{
  "num_hidden_layers": 10,
  "hidden_size": 96,
  "num_attention_heads": 6,
  "num_key_value_heads": 6,
  "head_dim": 32,
  "intermediate_size": 256,
  "vocab_size": 3579,
  "hidden_act": "swiglu",
  "norm": "rmsnorm",
  "norm_place": "pre",
  "norm_eps": 1e-05,
  "positions": "rope",
  "rope_theta": 10000.0,
  "rope_fraction": 1.0,
  "qk_norm": false,
  "attn_scale": 0.177,
  "bias": "none",
  "tie_word_embeddings": false,
  "parallel_block": false,
  "extras": ["capped logits"],
  "init": "uniform",
  "init_std_qkv": 0.0464,
  "init_std_o": 0.00734,
  "init_std_up": 0.0464,
  "init_std_down": 0.00636,
  "init_out_by_depth": true,
  "optimizer": "muon_variant",
  "learning_rate": 0.00242,
  "lr_mult_o": 0.711,
  "beta1": 0.93,
  "lr_head": 0.00978,
  "max_grad_norm": 2.0,
  "warmup_steps": 200,
  "schedule": "wsd",
  "decay_fraction": 0.389,
  "decay_shape": "linear",
  "final_lr_fraction": 0.0,
  "batch_tokens": [8192, 16384, 24576],
  "max_seq_len": 512,
  "doc_mask": true,
  "train_tokens": 82400000,
  "max_steps": 5548,
  "dataset": "wikipedia_en"
}
Each number is 128 + 24 x the weight over its row's rms, rounded and kept within 0 to 255. Layers, rows and columns count from 0. Numbers have three digits each. The size before them is the row's rms in percent of the matrix's.

# q: layer 3 attention query, 192x96, rms 0.123, rows 166-191, columns 0-31
# k: layer 3 attention key, 192x96, rms 0.131, rows 166-191, columns 0-31
# v: layer 3 attention value, 192x96, rms 0.129, rows 160-191, columns 0-31
# o: layer 3 attention output (transposed), 192x96, rms 0.0816, rows 160-191, columns 0-31
# gate: layer 3 MLP gate, 256x96, rms 0.151, rows 0-81, columns 0-31
# up: layer 3 MLP up, 256x96, rms 0.143, rows 0-80, columns 0-31
# down: layer 3 MLP down (transposed), 256x96, rms 0.128, rows 0-80, columns 0-31
q166 088:102133132134088150138140157135171119127141132106097134124114086131100130154156121152108117144140
k166 094:108127120135127149173122111097131170123173133180077115110114149091138122139129123140122070129136
q167 096:122140096120120102193149116114095127094157138139109125153104095105107119150161115086153146091139
k167 101:121164147118131064131115134140090117138147174191094202098135125146125144116128101130134147152091
q168 092:142094168106116131127149095139157094115115138119099113102123101126149105167127145131174143119147
k168 082:099157113153203090169127107113091112100171116108151156135068139112131131121156138142119133144101
q169 067:144130103142159154123164167156107141177122168091130163144129125114139139117099112159116111136083
k169 136:164091130133119091134141135145122113138099108142138106129163112104118128115099120147139142151135
q170 101:130128156130149101175118092158100108089114152161155088170106153126126111118149136148139126134139
k170 079:139098155115159121127090123182113140174114090098108088140157119169109149139138102114110138083153
q171 087:137110123125130090136130095163112148116139143117164100124152134168179094103166163103148158113122
k171 086:124121144100159108160101146161099104128150095133168124165112156125095109121107115108125127157144
q172 109:166101124159106139135093119158120141121112154137137115117139102107135114121130146135155131091138
k172 097:085149126124108131102144127049139114104152107112089150127178155145091112125133092177125114122098
q173 090:167103116178161157088118158138108122156118136147139178134158145149154146151080108107120110101130
k173 084:145172148110065127132132082111197113123112143136091111111112150127107130115117145106090155154122
q174 091:151113132124128147151140105183095108164124135146075131057133137113115113118159123129126108135065
k174 083:145113092156150154139160137109146105121099131163138105147127113129124118123123132140078146135132
q175 095:149138151106161122130168114151143133124073138098137124154142146126072093144157124127155128138143
k175 093:137147087078142103192091127111150105070177131112146128107159122125160142127135146102160150099107
q176 074:121105134114129094089147138125171086079100115166143084130102129155132166121139141112117141123152
k176 103:077168107113133134128095093096140150135143126129114147083122128127114124119156173088162115108113
q177 077:085111080164134125094144148104104150131136143121146118111107115112174175103118122121104088122125
k177 086:152155090178103137115132122134149163110147130106121167101133131145095101128119126120120114128140
q178 089:063117150151129122082169121144153146129117138135145111124115094117126097112101156130120098115141
k178 087:090112087124127134186155118147108162110137125094134168142103120150144099096120136119102113126166
q179 082:133111162161089153153096135107088169151105167137143136104151108117123114149087105141115135131130
k179 085:149085138069127105146132127199137122128100124138108127148101131164126149063131130128092126144140
q180 085:162130091134115081145140133151114100131119146141145075138168161134139126109097098168152166139118
k180 088:129156121165124144138104118141100168147115154142167108133122140142087167126133108154088107131149
q181 099:149139189166172153135169150139112148153157103089135173102141109139128156175103126125134124118120
k181 084:131121110069158069136087138109137132139108111121127112117120129113127106109173133110110138154127
q182 082:092126112120099140108108085126170116164136154118095107129132108164154121171142121099141130128104
k182 084:142124131140139123107143105132133116128138124110067141080118161089087169147118128101150146132115
q183 100:138126130103117086124112105147126157147094060175102148115138124150118116127139120115144126135105
k183 082:122153102115068158113113112099090102086151143118135151112153151157129124110131079130126139139175
q184 081:127116141115182118105119126119130114107084117103156115116108180142126117152139157137138116117109
k184 086:103125114092105132118099105121142173085152109094129115121127101155147110135133123142083159091142
q185 097:156072120109140125120119155102128152168109125107136112159132106148101134121120078129133104155138
k185 068:127090094157100130189110136181132118091138148109168121102149154119130141101151146137183158141171
q186 117:150137117124171145118105171194110108190147134123140134146160170101110106116125137144086147118099
k186 115:122155103133126170109140105092141157133127119129124143076115118135163120145139147091092089111132
q187 111:114074118141115109160157099174105093157127164155161077117139136150110148090138131151133134114140
k187 100:121157139130150148076145109121150156087141150113120147080104106138125096129092127116173119118110
q188 084:096129117152116108134177116147121090111144130161130116146141121138098064114144088101123161161084
k188 082:117151142143098095097150099147150160157148117140146116136114134128134132102122120152113129121134
q189 082:104151111110143114142147082123140119158149130120105133105134107131137104127186106116177086161145
k189 085:109140121137152101166162103184147140111125153104121125119129135097134114109117134129106152142080
q190 095:118137115132147111118118153075152120124152114120125151121110103136133155155160157084138154086138
k190 089:129161146090148123122102191148131132147121123117139144085121108120123115135117136165087124144151
q191 093:128113140136136127082152097165131106124133101127090139137135090117120123087106109093114130147192
k191 089:109130088127102100129129132118100112144149124134146139075102108133127088114133161120155141112143
v160 100:142103149122106128093162112054094143072146159080112146105122139064148164136121130131125086134165
o160 130:136127136154110107106146100082120084094102084140162119158139125113128135108152156112160144155145
v161 092:150143158112140072092134137120172172132117115141116120139161135139145096137128130153140133124093
o161 105:165105144149182130129144113093163110101102147149120145125157115098147111136134119154141091126124
v162 097:154119134169108104112130150128128124092102138106137124167159127115135118163114123165127121095150
o162 136:124096116133145126081149140153129109084111118121142113140128076142121110102114140108101120104160
v163 103:116150092188146155132099103154149173145189134112120105131151100104124120126155126176141121140125
o163 129:146163126148168183114160149167148118127154128115099186117169089088150122130145140145114100139153
v164 098:120158103101125108126139102068126131132085139147134159087126138162139115123119130139112114129164
o164 115:100142071131143097151125127110115085115077126134099128134154162115114095113152145124127142127103
v165 115:148120116160109116130125148144130159146141082174088120095115111100109134131120128165108156129168
o165 151:146100135079145131164139092164157140135080117144109155132134122136128061169179150128152123106101
v166 108:099130109145126113115126167118114123159142141130151203101123100107099140150118121152113132165091
o166 126:124156134140165145143065135097125115145124128131122120144105140123127141134154139082176142143115
v167 096:143115138108146107108134165112117126092116157103111131123100137117192115161205166125147131101115
o167 115:162132085115123111143070098086158081108153133165132092138149139114114136136151134140074154158132
v168 100:103188097105153154148141108130104135144129111074101148172144165119124107126114110101100171151136
o168 124:129186124154122149147134121120067115153162112114105170179123157121121150083114105131128168097134
v169 093:163129106096139093116095147173126107153102123142141155116143104124132133123102127135135087125115
o169 112:156110135128134114113108152123139154175152169125144120120137121106149106142128156104076101156090
v170 097:101122105061121141145117138145090156134136111098109073113133123122129137150129087116125139128136
o170 118:145127118125135143158118117174113125112159140117129171148133059093159149140126110106128140106130
v171 094:104127138125098133172111124134118160166123096096141116167144128159141122127150101154114120138138
o171 107:089157120125086146165106104141113141123145123144099119153137106188112185143122122113142096120112
v172 097:129119106109163148168185110121145126147171142076102101155187107151096108160135073138125141115165
o172 118:153133129159132152117215163156125102148159104141103178160101130116141098124125142123104140104163
v173 104:057098097112127095111132119096155139127103108127105135146128106117115165084112115087074099147123
o173 142:097192149087108112154144122149101106096136130129118104128171133188107140132160111157138139131117
v174 099:136147104159132146134152116191087144176124146159106132136127098065128139135094117177106153151129
o174 122:098118119083121131129158109134144110097122109117111156128108133104125136160110115121131129111131
v175 094:059131141149100145117136165119094160135103156136144140097123150141133111095138129094143086159095
o175 121:107156151097134127162080107099115102134121101135146111126121141155100149114161120132116138092071
v176 081:125116144135118092092162127173131144139119122143098135096159182134118079114085172163173135172121
o176 097:110120152105147188146150105122164081106095143078167156091143154139153134144117112135142149122105
v177 090:123132145061129131129102118156148156165109116135129118159154117124112122136138101116156146133155
o177 117:162115152078135148130116147157062159156133107123104155093123114143136164148162128140145141124158
v178 110:183154123171153125079109126162121075151112077120121150139111151105117126109119111096126117142149
o178 127:163104148171100161109146129081121165121106151128161128112146105133140130131110093167104080132128
v179 103:122092182107138152108147141118153121139108150092137164130124129147127127113094128087123149111135
o179 127:117104119129092107106140132121151109123129115104118113201186164140136133135109136123135170157096
v180 095:133143146148120172112134081130132150139092099153124144155107137136168151138121103166111098189161
o180 104:081153139162140120074138139121131099116113143127161130120119118104137100136109136105092107147167
v181 081:089121150127125133159087151162128133107117116154091151123086138090070137145097095153138143105077
o181 112:117122131094113112152077123158110133135099158115105164133156131133089137191131131124175114143098
v182 091:135145131103092100127107113100136145106106150115153132144115090126131174118139127118121085158088
o182 112:126148147141113092125152118085119158141139140129092100129134136141141155109140148147106151149108
v183 089:143106166121134112134137097132144137143117125190144116149122109202115173141121101086121152093104
o183 106:127094119118123103076139137092155165112114142110113127133099140164150155153146140117163126124129
v184 089:107152112117190133121126119138094161159135101105093153141146172132078147138152147153127122170150
o184 114:164123088098161152126122127134128131177131105147147112127163144162108103153144109108074084132121
v185 085:083117116158145152129084129113110126174109088139171147168162121081140088131109144095129132126125
o185 106:088146124111104129129087119058129132157107117132138187121128092132116118137113140131114164164136
v186 116:090134095111131135141105144082129169120157151124072140093106129133161054125142138147107131157145
o186 135:125174143141170129151120087149072113127163101150102154114128137122132126115110104139103141148142
v187 106:126137106153136141122157144130139116146126038147179106163133086125147117135106138134084166114141
o187 123:093160130127147122109120158106121137135123105105141123141087083144142147137110091113118153101133
v188 091:132107119178145103172138093120167137129079123096134120121153148074148112161095138088173098082118
o188 093:146147132122130107108130083075133092103090102092135165096141065136131112131093115141145101140144
v189 093:157135138076135186147135119122150089098153102096137099141162115153119116138159137156149156103118
o189 117:112160129141156144089125166161133159129160135136152124106117110104199134140127131092117119109142
v190 089:123127063147194149124119137157150140148161129164129114140142106127126129148141097154138129133155
o190 110:138155130134113124150107159127111130133129098114157151109129085153151170175116132174124143101108
v191 106:077108161137080115130130128105136139118126095183133147157158118159118135157133162072134148115100
o191 120:145117141104108112155115136121157146143156102122131150114117116143115174128125149115134127075104
gate0 113:143132112145160110145121132153146147149096179116091128115128139145153168102117141136170155088156
up0 109:118123167135102126132138125104109149098146086158104095122122091108107071143133129088119101135147
down0 099:107073114146102107197137123125123120080117151097159134107142125110141140163117092126123107154136
gate1 106:109151135092108124131147147168152130132169138090190140151123159130153134140094103121108100114136
up1 100:153159109123114141099129147133114156114120119149084124084153105108104121097133144101131166159140
down1 095:162134099145135144188110144173123136166139163133121073159114111109142100119133130171165129088156
gate2 106:100144184130181143104125149112155143157161135103075139132090119141148089116138118145126122130109
up2 105:112141145095145091095130127108134132119128137148138118107123109114120123074135128107122165104118
down2 109:155135118113158141122129083131129122099123116181101118111102135082124141121144097125114113100131
gate3 095:129138120116159077094184158145094112124101097159103097156134107154142087103101145111161110130127
up3 095:140108126127118113113105120119135146145131129135113161141116192110103148169100082097127152150123
down3 092:120162161129140145117175171155134132152124107162165159161144099126113142136168135146081141123159
gate4 101:096120088101155102147100149136145125114149143133123168084133093116097113088137152138133124132141
up4 099:131111077164115112136112096127171104170137117160113103105106135097109127117149116082076154151115
down4 096:170091107159159160168139123122096095154116129142096148132098118067124121086170126093123115112108
gate5 101:099133100156113120080088132168126156123135156125111106137141133097173170088137172132150119164106
up5 099:145130135171155125151137110090146116146132097201174107110137126139131144115060081104131094127145
down5 106:118130153162115127147125124086138109117111157101149139115170164131152110151118113115097154105123
gate6 106:121159114097136111144124110120094135152142119127115123114167123133101143075139099106182130155080
up6 106:127131113167127115115153153152159136132117149168136111142120129122122137144174138122088107121124
down6 106:117117140154099118117146149122140142126088107154210143125124114142116121118099127103140141081102
gate7 108:113129112157116143111083140120116113121117173113159135121126093170150172129105127133148123123119
up7 101:136104145115106159088092134133084123123091089129144098144117128155109092173123128109089122137105
down7 098:122092103097141131155148106150143129087150108092087098154097105119128136114141110145131141151107
gate8 091:149114133109128148147173176124133117140176131114129104153105127156128123131128144178129132117127
up8 098:109108127155120139161120136130102131107124172111145112103146093141114139114152108128136143156144
down8 098:125087129106157138098101100117120136138113177158143127122162136106127093124179091117081133163130
gate9 105:118085122137080129054134142135119101112107086106181145150148118150124130100156135096132113141143
up9 108:117170126142115107112128097104138146123099127167158094156139156138089127130116116126130166158120
down9 100:136104154118098126171106126123140094124083125104164088146101109136140126132117142104108130136137
gate10 100:111133150181107147148161130124100108102161164130092127176159185116155140140150073143131136144107
up10 108:100118131129160133138153173115075130076077100120174145109122131131127137136111129136138154141108
down10 105:144126142134178132126140112100119140090137128137107135148132143127148092187095118128105127133122
gate11 100:095150081135098125178121135130046095173120147067126123117121107168135121122108113135101114142087
up11 092:141092096120117127122066083142108129164125080132127118153179157113129141114138131122129132123149
down11 093:158111130114149166157135098189146145173105121130142131178119128126153161129110086147118128108130
gate12 099:095131104114130103122126135107164094074106136117108146144152148123133045137148164124188140116078
up12 093:126130137121125128131111152139140120148137125113088061133082177143129106109077135124139127152154
down12 096:103108134060128070095131161114143145142146100148139120142149104120120155104127128169117122100097
gate13 100:125099167131102112134158139065129116110132131131142119167108140128083102091103105091115130155130
up13 100:142152148124155182122160105127131138188084105108117117109119136152149130139172179177143130167100
down13 099:121104134093141116100121190097125089087110098118120113127139137110144110143098104096134087132100
gate14 100:151130099111167142096134153157123170117130090152128154112128109150148151120102143092160146136107
up14 096:100118108137165109147172171092116109132133181117146128113101117121124113126128090160125127145107
down14 095:082113114144159129132145107129136147123118144149143157161134148130132147125164124097133184113102
gate15 096:158104118095135062102158111111166102147155093140138116095154097127157103159153117123081129117152
up15 107:094133139161117145109087133154081087090113130115095093127121170130118141118120139144108162124166
down15 108:079127100145156156110098147122118103196130146141148128110122133106113136106143117091165125112142
gate16 098:144095143127160145132160135115133104095113181141155096113127156126121102148133104171122102119155
up16 100:123129093078149158130135095117104111122128137114100163148123117095042145106135116151134151141134
down16 097:112143124153091109087104118126118131128148127152127149143153109148126160123136067107117139129140
gate17 102:159101156124174136092125153150115120091115119152146102108069117131136162136123165110128143096153
up17 101:135158138106130134180129098137114106124134159164099099162129137114102111120162126112128121156153
down17 096:159123139108121142165080100109110100119134134109103125112128150102110114111139102139133096123128
gate18 103:171123098094131105116102095100100100145143151137139153135135089155117170163138102131097117149122
up18 100:114177122123123118086117106116126107095113132139119147141089107135162156167117119146114118150101
down18 096:141137118172109074114144101144135170126123148179123130106091128122179081100112148125134119144141
gate19 098:136158175112134108134131127136124118105164156101115127110112118133119146119123100155133133116162
up19 103:113131128091100134161142143117167126173134138078132124125109094133097171119095172113116109127146
down19 106:137110134093114143108110103146127151140152167088152127123140158155165131121136139151194168160109
gate20 093:123137163131110138131111134167106132157162097112111148160132131145107132123128167139146168137139
up20 102:112148140099100134136121172129164152135105071116123126122099124135156140122119128163104102123139
down20 092:119131130091112161088168139100102124124144163110152094147139151133114156107135135118160125111111
gate21 103:133099108129139120108149092115158101139126119144129159104129161147145162124118145193089138097150
up21 096:144116133109125161150158114125115136109111128136155174183148121163126098136109105086175110156106
down21 087:147136125148121151135151115153151122137094176169114082091115165112124148127091074111118101162132
gate22 109:085104140113080146068137126153107106105133120109144101082109133164116154122143148139116165088121
up22 100:131141133118177139118099086159105136140137113143151159114107117107137118170151104084127132100181
down22 099:101108125111133136158094161155139145123111143109095086110128168148145172111170146090136169133130
gate23 097:132132103116133095155136118117140124164143137136166186110147142163129123115117152140130132141174
up23 093:123154117144117152153103135151073099118116116095130115135088130145097117093107153144127107083124
down23 100:139149120096094130119106157122136089124099148115152114098116104147136085112112123145159091147122
gate24 109:129118143150175154141179111127145125130167132149167157133106108065130100167116103124108130146105
up24 109:157114136115124119141142110139142130126159151188114161175137129093103051131117141138126088111102
down24 110:144134159092105125147103115123147126081120146086133123169118130110109104082134099137131118147074
gate25 101:136157144169151173164128073136146106115152135138124153148151126130110141134149098137153155168160
up25 103:155152131115130099169165150118148128105130166150133114109120114089104166137111096128134150165126
down25 106:162121126131151117125149162140119155126193146136107140135124115113136135146110127136120106132084
gate26 107:119114144147103127124134130148150097124147091116126161096123149164145109143118132124129098146132
up26 095:098157176082101084111154115150113132116102127162122120185114115114122116147100104142124125132129
down26 100:133158146115133122135151147100117116094135092087131104155149108138169155153112109142097158132136
gate27 105:158108112104167109141099175186146094107136102114126153140143132128162128134126150200122135165114
up27 100:086153152131104143139135078162137132154128144140114179112109123133156104121119143144158123115159
down27 100:138076129150125089140140125088086124138108122126100116138080116105117136115174162156170150145105
gate28 086:106098136169160164114125110168116123092131088126109115161135118100133128107136148100107100130102
up28 088:099157118109150119154175131117155134132094143137181114093099144191090137142138091129102157119155
down28 104:160135176102134105167117142118102087135109155157165156161162155135140143079149065146096092142117
gate29 103:126126145123149155100124102086109083124133139127126136149126181126164159093129153147164137128129
up29 103:130154165115122131155136133170115107097153105137125126153121130143147125111118158159172133112097
down29 099:125137126068121191112122125166133137124139150138121156140107117134159127154127165157116162081129
gate30 101:088131126162151133124130126126133109144145124147156147098145115138125114151155118114111149182149
up30 101:136133156122123130123153199149141152110119158115095169117108121166130131149112122138075137148167
down30 102:127133134097146095107119156120106144104157088159125137159150137166141109171128103128159128099106
gate31 102:150136177123166107132171167088114149153122137110154108169140154120126094141120132128142112090183
up31 104:154146108131114098138131145121172141127112132174133125128110134114145129153090136141110144158102
down31 089:161131126150143137184119124162124142165132156072072124120128138142142098164151154108141106109112
gate32 106:103086140136140086155159113108162133133180126169129141125134058096147155128131139097124084117166
up32 108:154147147123156120091127112135111139104082126126080133135119182137147153075116116149159145164135
down32 124:138166129139122097106152115127140143116140142165115117128162156146138132101148060109131103123086
gate33 091:181118151126134147154146164100103123144149101130129096164129127126127123115135155073168117105136
up33 092:179107136127172148127133183121126137114149157163138120126108144095150151165119144123134146107161
down33 085:138142116100133133116166104134106143151133134155105121116161168150153134131130098106139092144138
gate34 109:095152128100138124135145150140113118123118154210139139130126113079140118119142118101113088143145
up34 103:118120103147114161133103161136148145139143138125144072121141159065086129116125115123149136147170
down34 102:148095086146200101140120113086144112131128138120112137149140106147157115158143138071139157119168
gate35 105:147117127168155150146129141148106115115121126096137125087099138118141158131101112130145118106105
up35 098:165149137143083175178157150133143144092143132138142087137126115101129104087116159150163130087131
down35 102:130118109130152123125131146113098103105114135139106141119161129079194189105118107136106135114130
gate36 098:131108126133155128142116180124153166141109143142116139128162174117110076129049154154121115143101
up36 102:131127122144131191150104118107068144154163090111137155114137163110084133106098108136134130161135
down36 101:132152100150104152126150075127126087118113132142183149155161086103103123109162130138147115122140
gate37 113:126106156097162153154127106094122127143126162116142138139147150138172116099125111170112125141092
up37 097:126132119143121154133163130099170097108134106131125121112081138121090142127114172158136115105175
down37 103:157110104119123136141085107164159140136111124125178111121165117120110123125156132166132146127118
gate38 101:094133139126159096141143123114116120106121127125113114126113102134096128159099127124165108118147
up38 104:086142081119119056163092080116145135107151138132141114135136124139103129126161103130119161139087
down38 116:133185154126144152141163091107137174155130163121124127112087135150153124118153117128099158123108
gate39 101:104145144103141111091121137131113116100123130151148116113135132136130134130105112129103126142088
up39 107:099155134097130155134111131158160100117110113189159147145105120090141112117117130119124121131096
down39 104:097085134123145071139134149116130132137101112174125122114138124088167086139132116131121117124087
gate40 087:155091111127117121160135146122140142142117169124176163113102063092170166144130134116148139108122
up40 104:171097102175146082190127133098098082108123118171145146144112151132108121139108136065142096140098
down40 106:094128124114129116046123144144096122096102122088150134136124132145163145121111093096148072100085
gate41 104:163107169146141162110145108100118085138115157112122101154111120153112114114134159127112123163074
up41 098:116143131140128106143128137126154090097095152160113087123131138145138132128113159154101114158070
down41 097:109155145096127124136085074106132104137120117128125075094114110101156114137134150134108120107114
gate42 107:120153138104123170159110118172125092143090106119147099117146128111118114142138129109155116166127
up42 108:095103142160121142147151124120163140097156103152128196120163115128134161101137131167134164111121
down42 100:164102216146132099112105129094136118118116136121110105122122159113113121135139121131134126151112
gate43 091:161111132071124087120135124169121088113154123124135125118086148127148123147149093109144094076145
up43 111:138165174146143120134121156101120105116175177124132065081149166121130118104108136121118120142150
down43 096:107154112108138120090147154138139146126153123139114089102143103142123150133105137155128120102182
gate44 107:126190148139131113139126093098138118192155162132138098120132122123083119153152135143121142137123
up44 106:130122117142149121141124159119136098085116087110125123111088102067052156070126123115123129122135
down44 097:120156144141097120128127140104130102124135146102129136128161125150135142111101119119109154131081
gate45 092:134154152150129150083124099117071122102103110160169077153145130136099105116107126131168098126112
up45 103:108125133178131126120158104076144137130119105175102128135148126115155110155137122127156138158099
down45 081:149145137132101121134122115103115134156171141108109171134118139110131134100148131151117114151154
gate46 098:124120129128135123151133140147130113101157139115151161132069091153153183140151106114159144077115
up46 106:128110169123106149137111107148147098186137162160123131108119124113154076093116097109112110132096
down46 105:155132159133099143131131088141133116124148132128147119128134138122115104117081101154131076118102
gate47 106:147127172092122106132120102110148109138105108132110130179130126127097092164138091181144146099138
up47 112:116099057128101163156128120126111119144096101132133145098085112129153128149162131114141097113141
down47 103:177103147142135152166141079169126151119117108147151101093079135171093117149113135132139134129113
gate48 079:118120106158143071113134113124176113125101101137152111145111180090106123124128157109110159159088
up48 098:139133109107099108131083152130166125153168074159122110150156159116098139115159156108108128140113
down48 090:151141113115066154195161092141108139127098146068111176129148096153138114127113124167141123105139
gate49 093:105109134084082148136125124152181134123119095131107114111087142140114118122141156150105141117129
up49 094:114125124119152135126081118110166160107135144177162125118175149125097157156136117151108134096146
down49 094:130139129135107108178117062117110109142131126127120113157120137133145146120170136123157130131162
gate50 100:126176142138132120118188136067117120166145153179168120129117101145112141099125095137082140153087
up50 096:149132129168152115105167128157164110147126143131145092097149157120137122120136128102151130163108
down50 093:119164170138109154159134139120115132122061127134100085151138119134155095103101125128162144101126
gate51 100:099155126090100097165093090097133151144074143119140084169141119108146109118124138162139078124119
up51 095:108115170140082092108141138179130131128151129188110123160140133086136120134163111127152146126141
down51 105:112113136158138126165140140101120128122132137137113112120101170124132153142106134099144118156125
gate52 100:103151083119139123164158150119168111094096126121145117126125099105145125081152135148125147110141
up52 096:152152115138167163143127108098145118123123148149086136099092126139143121118156102137131138112160
down52 104:115176101098131158149102095122152166157114092117125129138131138164097135147150142107120156160131
gate53 097:115151178084123090128117138107178133122124147160106106143119105132097159138162140131140116097111
up53 093:152165125129150158168162166113154155133118131095113128100090111111160117134131118123122052131099
down53 103:121174130101127125134126134158149138071153140139165139158158108137146176116135115116134154141132
gate54 093:144155107129124088126180085109140116117120133177174137136107106108131102127137158075120151164136
up54 088:140120043153101133137104162108130135151104087134125140112169114118147162114154134112143103124082
down54 096:119167130103120156088130133114120127149122107162117089145111120123141139111086162110143125140106
gate55 102:161149129135120119168137094123151123177105160140121143138133092141151143096165120116118125136158
up55 097:151118089135104129167118118129089084127106128144152125107135116126141128108100129093110146167094
down55 109:113116150124127137158136093152120154127143146149138182146150115120075114131124149138147100167129
gate56 103:166181132139137110177126155111118068129150102119108151102129163133156135095111145104120143159141
up56 103:099177088126114097139107126166131092127114134136111109148174131115144159129117074094079118144130
down56 104:123143108162120161131120109120143134142114168119090122148146160096141103140094169148130119135135
gate57 102:116120160124140146098125167111150112104120171097132127125133087107105134144118143146108102108121
up57 101:124099162132179120116180114123124165084125132120125141144103162139123123148088116102156122105151
down57 094:183150147145134148085155099115123079123143097111129101142166127132122109124123107142110133160103
gate58 091:122161103137119144153095126140115171112112119166114126172141099176111136154142092149141103133098
up58 094:097126101102141147093107118164138131108101114139124116170126137170121137140125140171143161109134
down58 094:140118139098119158137141136139136099166148143072162137081112110124108097095132131095097101111137
gate59 102:126149153126138146053154129121107160110166101143115115157106115144165126190115157111115121094132
up59 102:066124145134133170141136099096118136123111131115108095084108093135096126148139133151105125135129
down59 098:090116166173136130134121124102110130124137129134120133133118152155101113157144154131142130128111
gate60 108:118121105105165099129097100138106075127144103146143129123106131118129130142106151167107123085156
up60 101:132150127140099139096171132140134125125147174132131127158114074137154107120132100132159130123109
down60 118:129080112174145104137108162106115157148089147123135134150134153138129127130124096115142128110112
gate61 104:131132114136184170109104120109105077146137093109170100155144126118128102109126171159129135096121
up61 105:121105110130120151089116127138102119133130155160068109162166114122113063166130171139113083131107
down61 101:111132086183176160151139145130129129139139139144123135143160141147103100154076144156142109140133
gate62 095:148098137145121106052130107124131128125103094123133097120118140129109103127097110153168137156124
up62 093:104120106140134127105132135137124116111120129136140137110117160102112113090134112136159174103133
down62 100:127117073107131170131142136115136145101146188110107135130164142134103144163068152111093130157143
gate63 092:118082123136124128147134166122125111121137092130149120181100164094118105125167086107125117092086
up63 099:124145151121107130124101110142110151087108140112134134088127118140167132150150082127162086097113
down63 098:104102109158140125073127124134138097103120155144131134136111118099083135108131152147119150149140
gate64 092:135142111149160116094092154102152142151146124144101106129119124074165092112113144130145191104112
up64 099:118069124122094138125132170107140134158144128149148122113081138124157135131113142129092125077123
down64 117:124098140153132156081080119132109161127156102143088108135174143104132130180120148125147093160117
gate65 107:150109137151108166162118128120163126100140137162113142128103152105082121106189078170121119136072
up65 090:097157150100121133113145140163117125138172142123159112128170133095164148117106167122139101147113
down65 114:146142087123120141182121155117163133124120125143113127146125114096140122135136086121134135120112
gate66 095:090135123107144081144141113122108123096110149134141120129097121151142106099152138134137082126094
up66 103:118164128150101188126152105113139110138115138175113115128182106108080105144146115117151124147129
down66 093:140153153125146175074124120082110153126085125114109101155120136101112131134130139148124157124134
gate67 101:152127130168123159122157112150094122153156148136128081162144104099127127122122146122157135119151
up67 099:065117118140140107150152092095142132155136127112086097123126107113109106119155115164108157147131
down67 094:087093148112096131111085126140151109105132109145167148131187145120130106146123103130122109124136
gate68 100:125145122084140131098121111158101161108176133143115152096096119135111118072101123131108155174098
up68 108:166115148126159129133131130135110135107129079106148199124103141138165150175072082147132133101107
down68 110:131096140156103137100137113175144173139135141121110144094120098128097103148103147137095167165090
gate69 092:149107112150115137148120123156115128158153102148101141160144100155098109127140056147157120129111
up69 093:056096110125137138094150067153144126129098118107131111118149120153129090119121136081160101148132
down69 093:133103148117133126146139124153141136116127107103098114155186146146122085139101122097096131132156
gate70 107:151139131160128156094151119105132072102119128120176106094126135128140087136120132122121115100093
up70 105:114138173136167172138125161147111150136176131089134134112085104136145164097100116132107141104186
down70 104:136107189138173151153129147148119096162142120125177117088136079114131129135106117108118125101096
gate71 096:144092154121165144153129128132125129124107116159128135128099126105158143142087136118091105122154
up71 095:113167126131158136148149108120098096102105112164098178151127114168105148167135137147145134114098
down71 096:086177130145120103111123106104129131056105064133147174155124153127153169150117130121090114157128
gate72 099:159153117123149120166114104159113102135137140114155138126155068094100098103086152130179110103131
up72 093:152131112126168103114133113112120143125116086131130127123159118109096145105102131133099119111091
down72 089:106124151092115143138157125127152132173098126176106117122102125154159136170114121118096114158116
gate73 104:088154094140132135119127125147141114092113131154155126155145140156132115136128166143119155136128
up73 111:127151098150149144142109130082100104114131080111148186190148114103109143117136156092156109118166
down73 122:143116128153122119170139115146150164112107137150162146118104158166123097171134126115126163105116
gate74 098:093130129124133134126096110090095112090096160136091109166104127113112101152066099134140128141088
up74 097:109173149111138152143142117124089135142147147123078119105132100142143121133117155078138117115128
down74 094:162116093144079093152098109152121114147172132126112099097107170122144083127127162083145139080145
gate75 100:093120137120173131147097128141074116160111070117167166162093145104105085147118106104138159169129
up75 096:096116106147154123130104156148135095147142169141127126174119115112121159095112087120149160103085
down75 090:142147149147141111120146121128103124069124095104119129098125130136140138094161132105123137156136
gate76 082:129112163093103111143117136082125100125105137120116075167111211151104149102146176131117153116110
up76 085:094149123174150141122138145161162168159122148128130165100116084114181120199137149159136130103135
down76 096:122102126117136147093109150106121103123144129150180065133129159141117120140136162136125106140095
gate77 104:091127123132118120132098109156129093089112166133111136116146112134118153128137134104153107134115
up77 100:138097109135160114156117142102148134109132115150143172133112105152132157124138122119172152139098
down77 101:141129089131158132094103140115150109105093154119082133144136133138166108174175108157164122120141
gate78 095:140135145121129077141125140035105139142128122151126160123140106146116179094126140100114146142121
up78 100:142116159154120130096112105086126158122140155134117108115164111117124147133134122152145148138148
down78 095:140130131140108156112118130123128155148145173092105150075134144128121149111108158119136150157061
gate79 100:142144149118117173142182138145140158105146131117130092120102151136115147135157143112122154109122
up79 099:107119140133133151116161166121116131147129144124155098157140113165144116115145129153105106142103
down79 107:103113143125146148112133150098145139102157086094094132120108160139125127172117139132105127134138
gate80 098:128132129170110167120130129098123124130059127116072157149131122136123146135145140143155146143129
up80 098:178146128105113082100125161139118136130152117134176134095124138124105123137112151077105120136190
down80 091:113104152108130092129093120112131109125115147133112104141093125179114111146155085136126093150165
gate81 091:127153098147196142108155115113147104129145096099119082141151096125120143154139127128144106138138